From a checkpoint of a small transformer trained on Wikipedia: RMSNorm before each block.
Each number is 500 + 50 x the weight over its row's rms, rounded and kept within 0 to 999. Layers, rows and columns count from 0. Numbers have three digits each. The size before them is the row's rms in percent of the matrix's.

# layer 3 MLP up, 384x128, rms 0.12, rows 341-383, columns 0-63
102:564459486512497509497409487540536510470461565567574593582520466534487499535408391524507522587447520554487512469485470507446462456471483541469448460567478557497565440589485569584554546578494516
101:535514596443543540452488543523523466542470499545485444462550533430538478519452524508475473431477565444431439522537574481514516381552476410541494503510560626453493469446405497417483544454521498
097:538516532464453409482572491551558539456453490447502452485499504507494591461536475497516472561501466555479524508522463474465497549495504412497523504501634511526483506614527457535490503540567536
103:529539389509567530509562479521469466511442553520559510524492465525475509485463460535537456546421549542504585441507476604511556620469519443550487580478433473576484534502468482514532461604565496
103:481476542437554493468479569468564534487543483441344518543483571575535447496515471488430400543485394534506509643580563514521482447383522642533533452494498471505509489508562513480532506474486572
103:632496465494527594508562508534524503522462534477477468448559600591512541469542547483524519508484455445421490505500494421500532439455491543498471447462507554408443455465482410452494527552528530
100:540373601472438505474539428475532585392553527550593470502532553496506531457478502439492474365478534452460537453518410537516491505518421569448477512533551473518479515504565515405515514494571496
098:535512502536571434513449492438451475542533494520458394516500552477558506498625529486449396497444468439413515483483531448471484562473524487468492539503476502515501618536592488503553545486447390
086:516558390471529508560489484541495533448444399442548427493536431544461528492455364434520494518433443572536492416561501497541401531511464452440424441520459465499533462540449489548463487579439508
112:503546544495470448503458481448544460544567534360480517515554498437654446501476562458507484404505509536481462413498504529586430547458547490498527527494583458523465534484560511507516469539601503
107:544473475477532567524519524488610475482528544514528494441499544432561496413428452555447564502472550479523563555541432424524498577470508375607524442476470568478469445623575500469538494427509527
093:513534517506600560462475568564425480482438522526566486482505533459445578465465500536488565429480556505519602486508457517465473547570534434520468555495512405456562398489497427358355438516528530
102:468569475501480581454512474541533484481454524511476468535483483465521560458419513517531539471536541533472461485552612361512480546462431468639467525534501429456568480468505415632445516508526543
115:479558503461449385514485581489473496433500453460550445550573582550536570503599527421433463520482594642456555479472580573492408516551561489505528498498544504435527611502499452552462501598587531
105:530497510500480591520453585447527478507516490408484535511486504463529455476460410617573586515489500535535484525442533497551379503508491510530557583443469565491522465427454488530487424475505498
107:418465553500525479518547586528555403455548500483505550599524572554450499489520530496575528528610544462485559548579450480532464485497534317464630524483488438506507517494547518501541495448577498
096:464468522487494507497513517493526476469482558421472501507464569446533456528488465423484456545454484481458468360502543479346516520510459414552470467467522506531522514449561521552479406539448474
102:562530503442380494459494459582459444570432481507541396556456579509519484441477607576473513524495515530534499508553480447498567553548528443541454501423519511555534558491451546444412506495466498
110:468532494562494565476471514409556454446500561511528524489547385545422498433435495471551449460439544450546563369507513583603536463445600516478496441501468518462537502553504473537511495449461467
101:530498540423492547512495623398532528544548447562369574494515472463523565529482507538593450536448615638538539554502409416492510512503496473484447442537508519524562479423505506417432521449499450
080:567502488567478474449569461541417521459514494532562361533530430413459461508537521561590450555514604425447551517503477544531465559491574553462448509423469516481418484566495544499449404482623507
102:518491520585489516464486507524575457614469453454454476511521484547541465525507519413405426467517394404470511507451423509504403514486498501517472607477570514485576484546425503434500485550520490
084:583528439472461483544448550490527593560467461473435488522487607386576507467560524514533483474527477565449507428522405485547527500468402535456483414431480420461574509480512500568533593496430528
097:488550467467521457458434455565471480558487417571604474562520549575445552517502414464529511491473472430516402461489482565434500454514509494471497511477521510495519488463514563522506430490547459
103:500458592546512549478456574359404440390480492516486479461534465598414534491503545539545470454535518486537520534517516434447503500410473520504479464484469510476525472556518522472480391547538469
105:445446506498471480565487473497628566384526475401496444532480542511498491422487423551426515556508522568436516524583482484517454443426465438497444561456465484497497505469490438454487438384543535
137:482470519503470466461460571604464471436447512398453478482521516551468479459530562544457465543500515591434549493527547443548501470567486515489455443450454510476451563470485494395550490554540520
099:566486470602459576523439503496516463521517491545455512539503505527422503474575462568525536558613514598476432519580467352541590565499528499494462582556487599545490538460537606631507483418486478
089:666445509549553554538508492437462491544470511492603419412445490486533492380448442494586498502539562515537578554490510571481468443443507546474525587487423509535498430566458492459477472554602589
105:440482542508522527538471537502488494461549503475507511473485587483554519537507561469460441433469528548533485519524516519488439426536504409450399450519471555526544483507485551489421452564578520
100:475588534603498532481427503546509493564476455540507536398586443447507514480500329450432506475540546509625472441502436535514413479501486501530417494541499487503513559534440480538550462545516520
103:518497481549515547511504389526549467461515548560445524532444482552582498514522540451426489531498544530489423501517569461444604430497423530509496531552460538418419495497518497544540451545413593
081:474503460507465586559504470471488578453584489462431521513504524407413548418501450526509531574503542585604561519403536424527476563453515465486422642468507378511498500524490535541502530492503507
091:582487491539481490504520495530506424512442454565549588536384525492459467416512565471488457489492498426472433499528489483560426392560504460595621485524537529535437547509511437439525476537465489
093:499477493432559513434402560507548450545553489469452524514564450415498482571504460519420451489463552489604464457507499556570453501576478575421448469476501515475431464560423471481660559606462479
102:592516535496523432444446433480520428588563458566562500479454486587512375524583542458462561424498546465518454462441495538507424511501404505601498541446574461520459519523437468413552521455494474
102:526534499441501424479455548528574481513475522515454475426490475493496491567498521474513512463462508428455485499447513574392493505553478539476461510482583500523460443552520635465476519425458431
110:584481507428436513501504479513577369496509438553409439568458505494556501520487526521469514420467496509545453405471452563448487437515500547549451513502463545488534489499481517520504538510515489
092:461531535457523521483490570433487436524521422534484529415484529480532627501463561515387591489471512525488484482461529488323540439427435521532446559436466524508449430414551388462459464437538493
105:566567530461568365535503426539445516498494503333508535592584508476543510540470492492542428443494513522519483473475340573483491502562528543492471497464506567511490536507506445475486482454507573
095:689456527477513392485519560531507436509480502574500503513460447518475453438477520394501504416472510527482538464483548520551479547566481488554520429486532440516502530463615483446413485515574576
096:550443485447537452461521397547510540540537584553436530456547460427448477553449504551436563450490518431491462463460495526550523536521470518553478427526548582418486527474517533550512546522484556
099:435464492434427507508506493512535372555564439387459505495439450435478475514651451474510418437499542425505534495403490511587540435520532584460564559552610477462569516558500528454551459462519515
# layer 3 MLP down (transposed), 384x128, rms 0.121, rows 341-383, columns 0-63
100:471508498468566498471509509424472465616441512454572547533457556504438470511458489547474541365539519417510478484516556575463512473578433616514455512393505464473534540496537520500511487511466462
102:464464508488381521490572581526435612510465520524500459446599490456522531496468492402507525472486474526553421509439568449517482380580523545462610549494561439454490538419424463484495529511582460
091:498553391486491536459487521536425527534499442503507552483498519584412488494478433410555532449559555610560562474591549523439452537444490546524442455521455483452478509472475446489424403528390492
104:439555454424548453411597526467500453521540548491595521543488521486546440505596464539480404531558579497462471538565497606518389530508427537534554493489464450560477478484558532477533544431530549
101:466496559457572490534509566407549502548528482527449417586503500544480473532471459458460515511547432444469396522459542471540498464458499446465462428427380458480467585485480458450450604461452516
103:474347536552507505648447524459528482511417589536429508549481546538448475391541520463528563551496449541489483548449445509526489601519577489492519506450518501545444574556561488502563447479498487
099:522516523485442417603543437471534477407491462473511451457463497579555551507442509457490523658469424489512526521420561495508574474452542482546519539426475519481586448548468482435552484553496495
102:527630490468445462504536512485500467514502457511517496477457611536555538477639499528512412555563546502456570536464491480498556560585459397536561512452505447504492457542591544522512543506457524
091:466392399526585576436479478467522481442542521550516375573414477560437581525533559477484569457531562513589570515531498534536462477544429484548531527501536532590524502462388505529523566466540586
107:499450379456432472561508548547497443556502544473504490482445598466523483452467476480391429517461544500490494449469388487554440394478518550505527519546503488467516654488509465483483473421483622
102:415573453529452491422514510572450562528519522495491547454425437510562490543515502451543514475473547528585489496576531454423469430448574541496525505573430511479507526540471454405545572471353615
096:442506482503471402511582453574437502539425504427503527549447456509532422486611495470520563612518553428528516513446568467578600432573549515549532491497449475483469514490515543507456450522484433
105:448492576523465511477516418610547398459445495492515540567488472417523446515496449533506529586545448446551473555553534469504472460492495465569523528530447479490541441418539548469489524499495581
112:434521578434439482546550411412461470478538502386537530535525543553587495436519446492452514548514451460501547470378524534526474484499506506504413508522525467614572444510497417430497565468531501
106:504536510494501515376533520416522468438477535534391552516467501502506580449502486522505580542538427495550482507417539434508429521457563484531495543446429449517458460572587533420563534498645494
105:459545564494520539551441475486537567498470581421486496486497521412529471473495557629449504516467472412534492591444520573548511525609456521425392554542565502436490511484493530445460472424476426
092:495522563468467548478558404547534526538573532423672552561570529554391455425412560551470502485543473524457479445479437537495513570463563575450500486452472543559470496403518434533409372527459438
100:447425448498455491520480520537546549616423416490561461540515535488568437512490476508500573431459503357489526496516540485513489515564464379513527481566565543549459519482415459544460375528455497
111:469465489441530440566440529541448496512520469505509520479442432491501500599469497534627453392439490465472504476531375482462546456546565497414519537495411488478462467497542493569491504426552432
100:446419514536445523503433559497470550482504484491432477524459489547542557427577622580540561662574461416451462547438497460541505436523534552422506468503495443509459559400532585483432539557458535
092:533465448532434439541511517529522546531529515462491501535480603471454453499435565415505542439484488472510424407486436449528542413479580471553451550443525468549521487398514470420481366504585611
102:505507574454604480388504493565553473454475580523445481491588522567551601445456416511467462480529440458515426564523477492498456485428595484507517578457523526491452495497464538499492541539566534
090:469449575507534500414452513514554480504565553515392518587477522466489531554509551462524511555545548541580533614519453538562460450424520578505552478571520531576471513423527536445527569479529533
096:578610497444559447533516446493476495539434497525543495471574449461412550617536481472502463431418564403542428537499466526478448531481461521591513502471519453605524521523447521493574464468517445
105:532435448506470508544509524494507523478466504514384481545530485539471537448541515514552483471484553517469489606468589486492654491488525552522554543456594444499507481564609525520471523584504524
106:465490555447478530453556510443527462390601556464558437486497489466567509465515555524527519533524507510394545548521498457476676607521462464553451558427558419572481550483495504571534510472593464
127:532503580634462498494478504547389416468421501555586522562498550489426492476362483450427580592512425503467543465556495457538484400528497523464551425532481493394484521474508428464510529545513527
098:497534522533491499448574512591478455580465554564511467584437496531466567557490532530423527550496630529507537512545482447590536522434573487540558494472528511473510506623519442506473495536478435
098:405600437484534448536427490444558450446567484475520482477467473577495530483415460502534496523492499512526499505504518418478452477521467536528453399547587573519533435537514578490487565519455523
105:538441523594460500419515488536472446495606435489452487472471493576595438505517604532415477470476428444510473464453422524599527441511463564544463488476447488450537473455528500550469536556492554
098:474486583441554589504520469471503590453446551512439467437547515481512583500510520547456457426482468498555489465536610442502585581574558483542460529435503455479580470525477489467371512486558467
101:480416515482484467520457471525514468532463539545449537560472515497538518426522454433339456520484438504490355543465512525466392526471528565484593498642438526498516468460507511498568510546553588
087:431459568486486486581535420413500448400520498439444526508516505552424457468408492452440426521536470504619516521396490478573525534477521439554542528510518518547514559521503445555404423538539443
095:498504448533496469595499527543474457547443356424545563440547470419512443439512452429434457445453558485505502555538510474534478456550506504566489378494497453417461491470504533431472506531501462
093:405578504515434397527511588538450568441532502541440520528554474540496530494535555573566579569424591514504543451509487589484463436561528602545566490582452496507534481492555496426496443442493466
107:558535457559581488580462462498467483537536530485514427402480468533512533507402485499539490571393472535585525430521449527497520524481493552518537366475594501463462523470448457428497452528504587
100:535535457526518394486517482434468448458454471514501444456458435528471523474514442479490586483501488428487512544536485453582547413465480525458352566439535567588513442475442506486443564442537447
107:502504550424443462523503496537469481425518484422482554458562519445513547494500514530448496537523602421487439439452452531576452507566523477446540478493412507531613553545539540415576539499552494
092:510471567504474533523422436376554442489524564487473474431512626472459514532482579439473505484529504574436514527459444551529545547557551474481538509472448506520467568455484390488626467559453556
098:420457478504516501488499505514479570429528439548464465437416429464537510579547516542584542524497549566610437555516566446512468512518463459392469456537449463502515541551479497468531524545479437
095:458580486527477453556479553498509501501490458455453552555466481546493498601448567454530514663561566548496474575518533483501465545494581499497604516466620531389549576391494377490529464548523488
096:531491514519517529450444452429468602649496519507483486456551477574510542552527545441456455507460405464498557430504571519488525459443456519524594504518581421521488463353552550530387524576509455
097:448594461477578505546550422459455415550584495481507465536404472596505474519564543456525439473509569511522633427383517565508543511459437443489575430527535562625469583459491503496530596536445511
# layer 3 MLP gate, 384x128, rms 0.139, rows 342-383, columns 0-63
094:545424450409568471397487486448452471499364471520429519444500536518405500502584472586463482450510556561537501561480426556521458487591480522534483433465480523416466527525496580460441630526493417
096:498395357541588514511517461486465601551453487534550444404506559512454567474474512482502499506581459546470472458508497454550493457511390458396518499601507481419474509463537477512521563433464470
092:500493480476561477447457542536480529505527508550573447446522581514460459504469522500507630516604522499520479551475529506514456517521487410451499471554524487451432453645498530484465571413506536
098:515458464471500452428517609503477515527536479466541446387545544576472512500494528430412472501563447565418434412522527586431401464613483476536501501589503454430492430546478501453503598522563497
101:529534413498418553545437639527557539520459444543492515506523554406440557485497489525436584539504474560494478497557480457497361502559359533567562503561494467390488476522477547487562531467583521
101:534468480597462470477522604493456507533472495512498477543472571413406517417517476625529513552525519459525467465522548529488606545452571543513571537556439496586540526508511555520474569460516486
103:564549533436563379528367483429514573481534473539502500475516513478455569456539453506494575522537554433514565452485500423488538494513493502575577567475520581512557485560562518458491542431590457
086:439451507522516474383514523441505599499525562456524460501497633439519507410552511552533539528561552464535580431537412488497524506449489581410464495512469491533540524479432556480507592387517489
104:475606389466514465443492545508440494505475414474557406474448590647521655481563487467511491596551557461434556469572512561411498527504485500502438516529497500534514516484556510499450499452544560
109:577579424392497523499428467481481489503524489554537452425474654476563487434507551414509433582490495459505506410544507449496577539519463553539517492523532506518486484525640536532461545420522441
098:472514511546577378471461463497423427508394458531535547484477521530395563547399532484557517480538417478408524483478463579569546510515525445550553469460509420454478484456567443482492487453529467
102:589584491520446422462467451453425507534494443541507501537571532461445505482518445456564540498594515485425429530464571460494458524536339509548619533606507515505524508470479503595497535439637515
112:515528425492525421484458539453447599539476414486472457414511567504441508497484494536487555539535477540498484549486641529521385494520486456459609543545418485562497548497521466509463501504576473
103:507634458461413509452484555483434495556441516468473519402405526497522428545560551395494556574505539492475500493551540492525537524476512549508522542482467478523501508566531520431476480435562445
110:585549467458557498473487504369517492566517529498489490491525446405496472510438491444455634584523500431553488422538516453524474446470470599552538590572544488505504514506598545501472464461590550
093:518470569494490462478419388467532522498479518443573570501427517473477520485479433435452511462490482488539455440485524522413439467479459618502534417518512602506537495485580574563511485479506463
100:454564515552495424465497517449407510464512565447475521462417481423494509411454502527621473551493419505523502568561551523527542548562525521501531448504448376506520469533601559502541523463504498
102:527543399440426487411520556481497493511486518453466489391373548514526559399584512454424493614487504413492465574474420536464551528456493579491526496524504496481520472555543512480530623533468449
098:527488454465527467486448496332522478462508555449570459432496452544397526483483503490498594511515602508498473511471478542508479533561467540482496469629484465496505584550478528506481624565512480
096:602472538599483499413536522503423541563467485538506419453474490401459540491505443615584538541514573443508539426497525520550426542527507625470496481519528471460482542508550513498496538519547415
114:565598492478509462501527582519508620524527455507491539558534606509496519440509471466463461594509486493488512493549493463434439436578388503569575534571493339461568523556544497433480464424603430
090:609525455452541519517381453458447473534581442471493449507539484549562498521480551452581475509591530521499480491408481469525539525490452474638481419500534422467520496496609446459483543494578599
094:565493541458566506446438589435412493509510486426425548467382466396489523460473533548561432504508493511441458461535582529470503454530459539487532448584448561489464567474545569515497641481547501
103:562510419560521490430520577532529488421476429492565495466489453587514543414522435509504583628563511544506459473563564493483555595549488498507536553544462533514488496500528488501547572472510580
103:532530539538516504430534519459443503452527520489500512432441441489519510600534464489606588564522550425442580528537471525470454535543477541542492497461484461519617569520498510421493521360547501
110:605517441531427421490454517411448530521474469574533429489516558441468602545485462529531536465545457486492456505586570521409532529592430541438556494554538498485601507501584510527536583445511522
097:610462441472511545485447510468470495420403526487460494506515527463560584550514459498585472549543521427471431545615628396458429509510529478488509495590525539402502480545504417482491517420471477
101:410528465474460428449497531410553531496515534537436514554509455545442484524553450497545594515509537546438450505607492467462525586502447461480478483534515382479520569543513443424532549458460405
099:478506490481539519391454487457488499503460430465618532464454486531460501530542464412402489581565476498556481538513458601547425446478389481511559440515441531383501484609566587474429529513537552
087:548446487533477465539516452518473550444494429533376444475476490538495553581641480549415454441528411447491471519481511429484525457533385474522553514449437522423607517475519535556507555550423464
102:497528451486492495468463499497436562550465446521574457424544486468483491552434353455482469480553516561441509523512593495501529461577419525472490493582458384456526533467450570451502496471417471
084:472510457442569530538461518473484554481527480603524439472504485486468480476516394608593581505570529401538553477486487465510447477494467553473448519517510417508482489487468545506558531419458467
083:526448477473528502536458418530511448419519423550485535460435431514513489549480468472522464494494512495532422530494641509455434565476504455561547487548456443497499534527602436538541496564476483
095:523558534463464455529472527509512477527491431474454566562520460538514543585508497594515432553512515543501475476520637533504525471430527544550479433515382505514576489487524482515526498501471556
105:601531500469493500506446457535443554563486515464471540448535520441427535440475328560597514596554525474440475446513551531501516462504520488487603491553468505475512541564614540582535504543561440
099:536530426451561583493516532525514528474424497459483543477521595430602566467552511498463477526518464557447410443458601456416429431595425544545513392624486464426479513514591528551484573462520455
110:468589459464525525447520518509411485543449479525494531424468509504500490506569532436443431464496487446534525485532483496572431444469488496516530458543442500442501477555622543523641572476517535
086:497553547534487431460486489473474525456421549492555541451501561556530520530574518545492561525564621409479530508577462513496463418455426450517509564466501490493543519520488497519426442506520441
099:472496462516507475539473560452570484497476525609540558412459433443466554482523502543603577516483465430414421521567583425526538486552489580463625487488457569422514485494541532484537499511525410
094:533451489502503493435528546422482525513515563493536473477515616551448488479540454517522513444486479514479561421497543418445531505501426493490484467550483557459422563471488487449572486374425398
091:597516532516467509482358593524552577443439488502469406494489492502572468483542428513485546545512442446476384480528506516385541416491450532524495425473534544528488527446484471351579505536504480
097:494610505410502517437472419450533449453465534492585544462477494552441512475449476455503562568523626461506446554498531466465456448549526565437460647532521400472485571502460528405517543478576514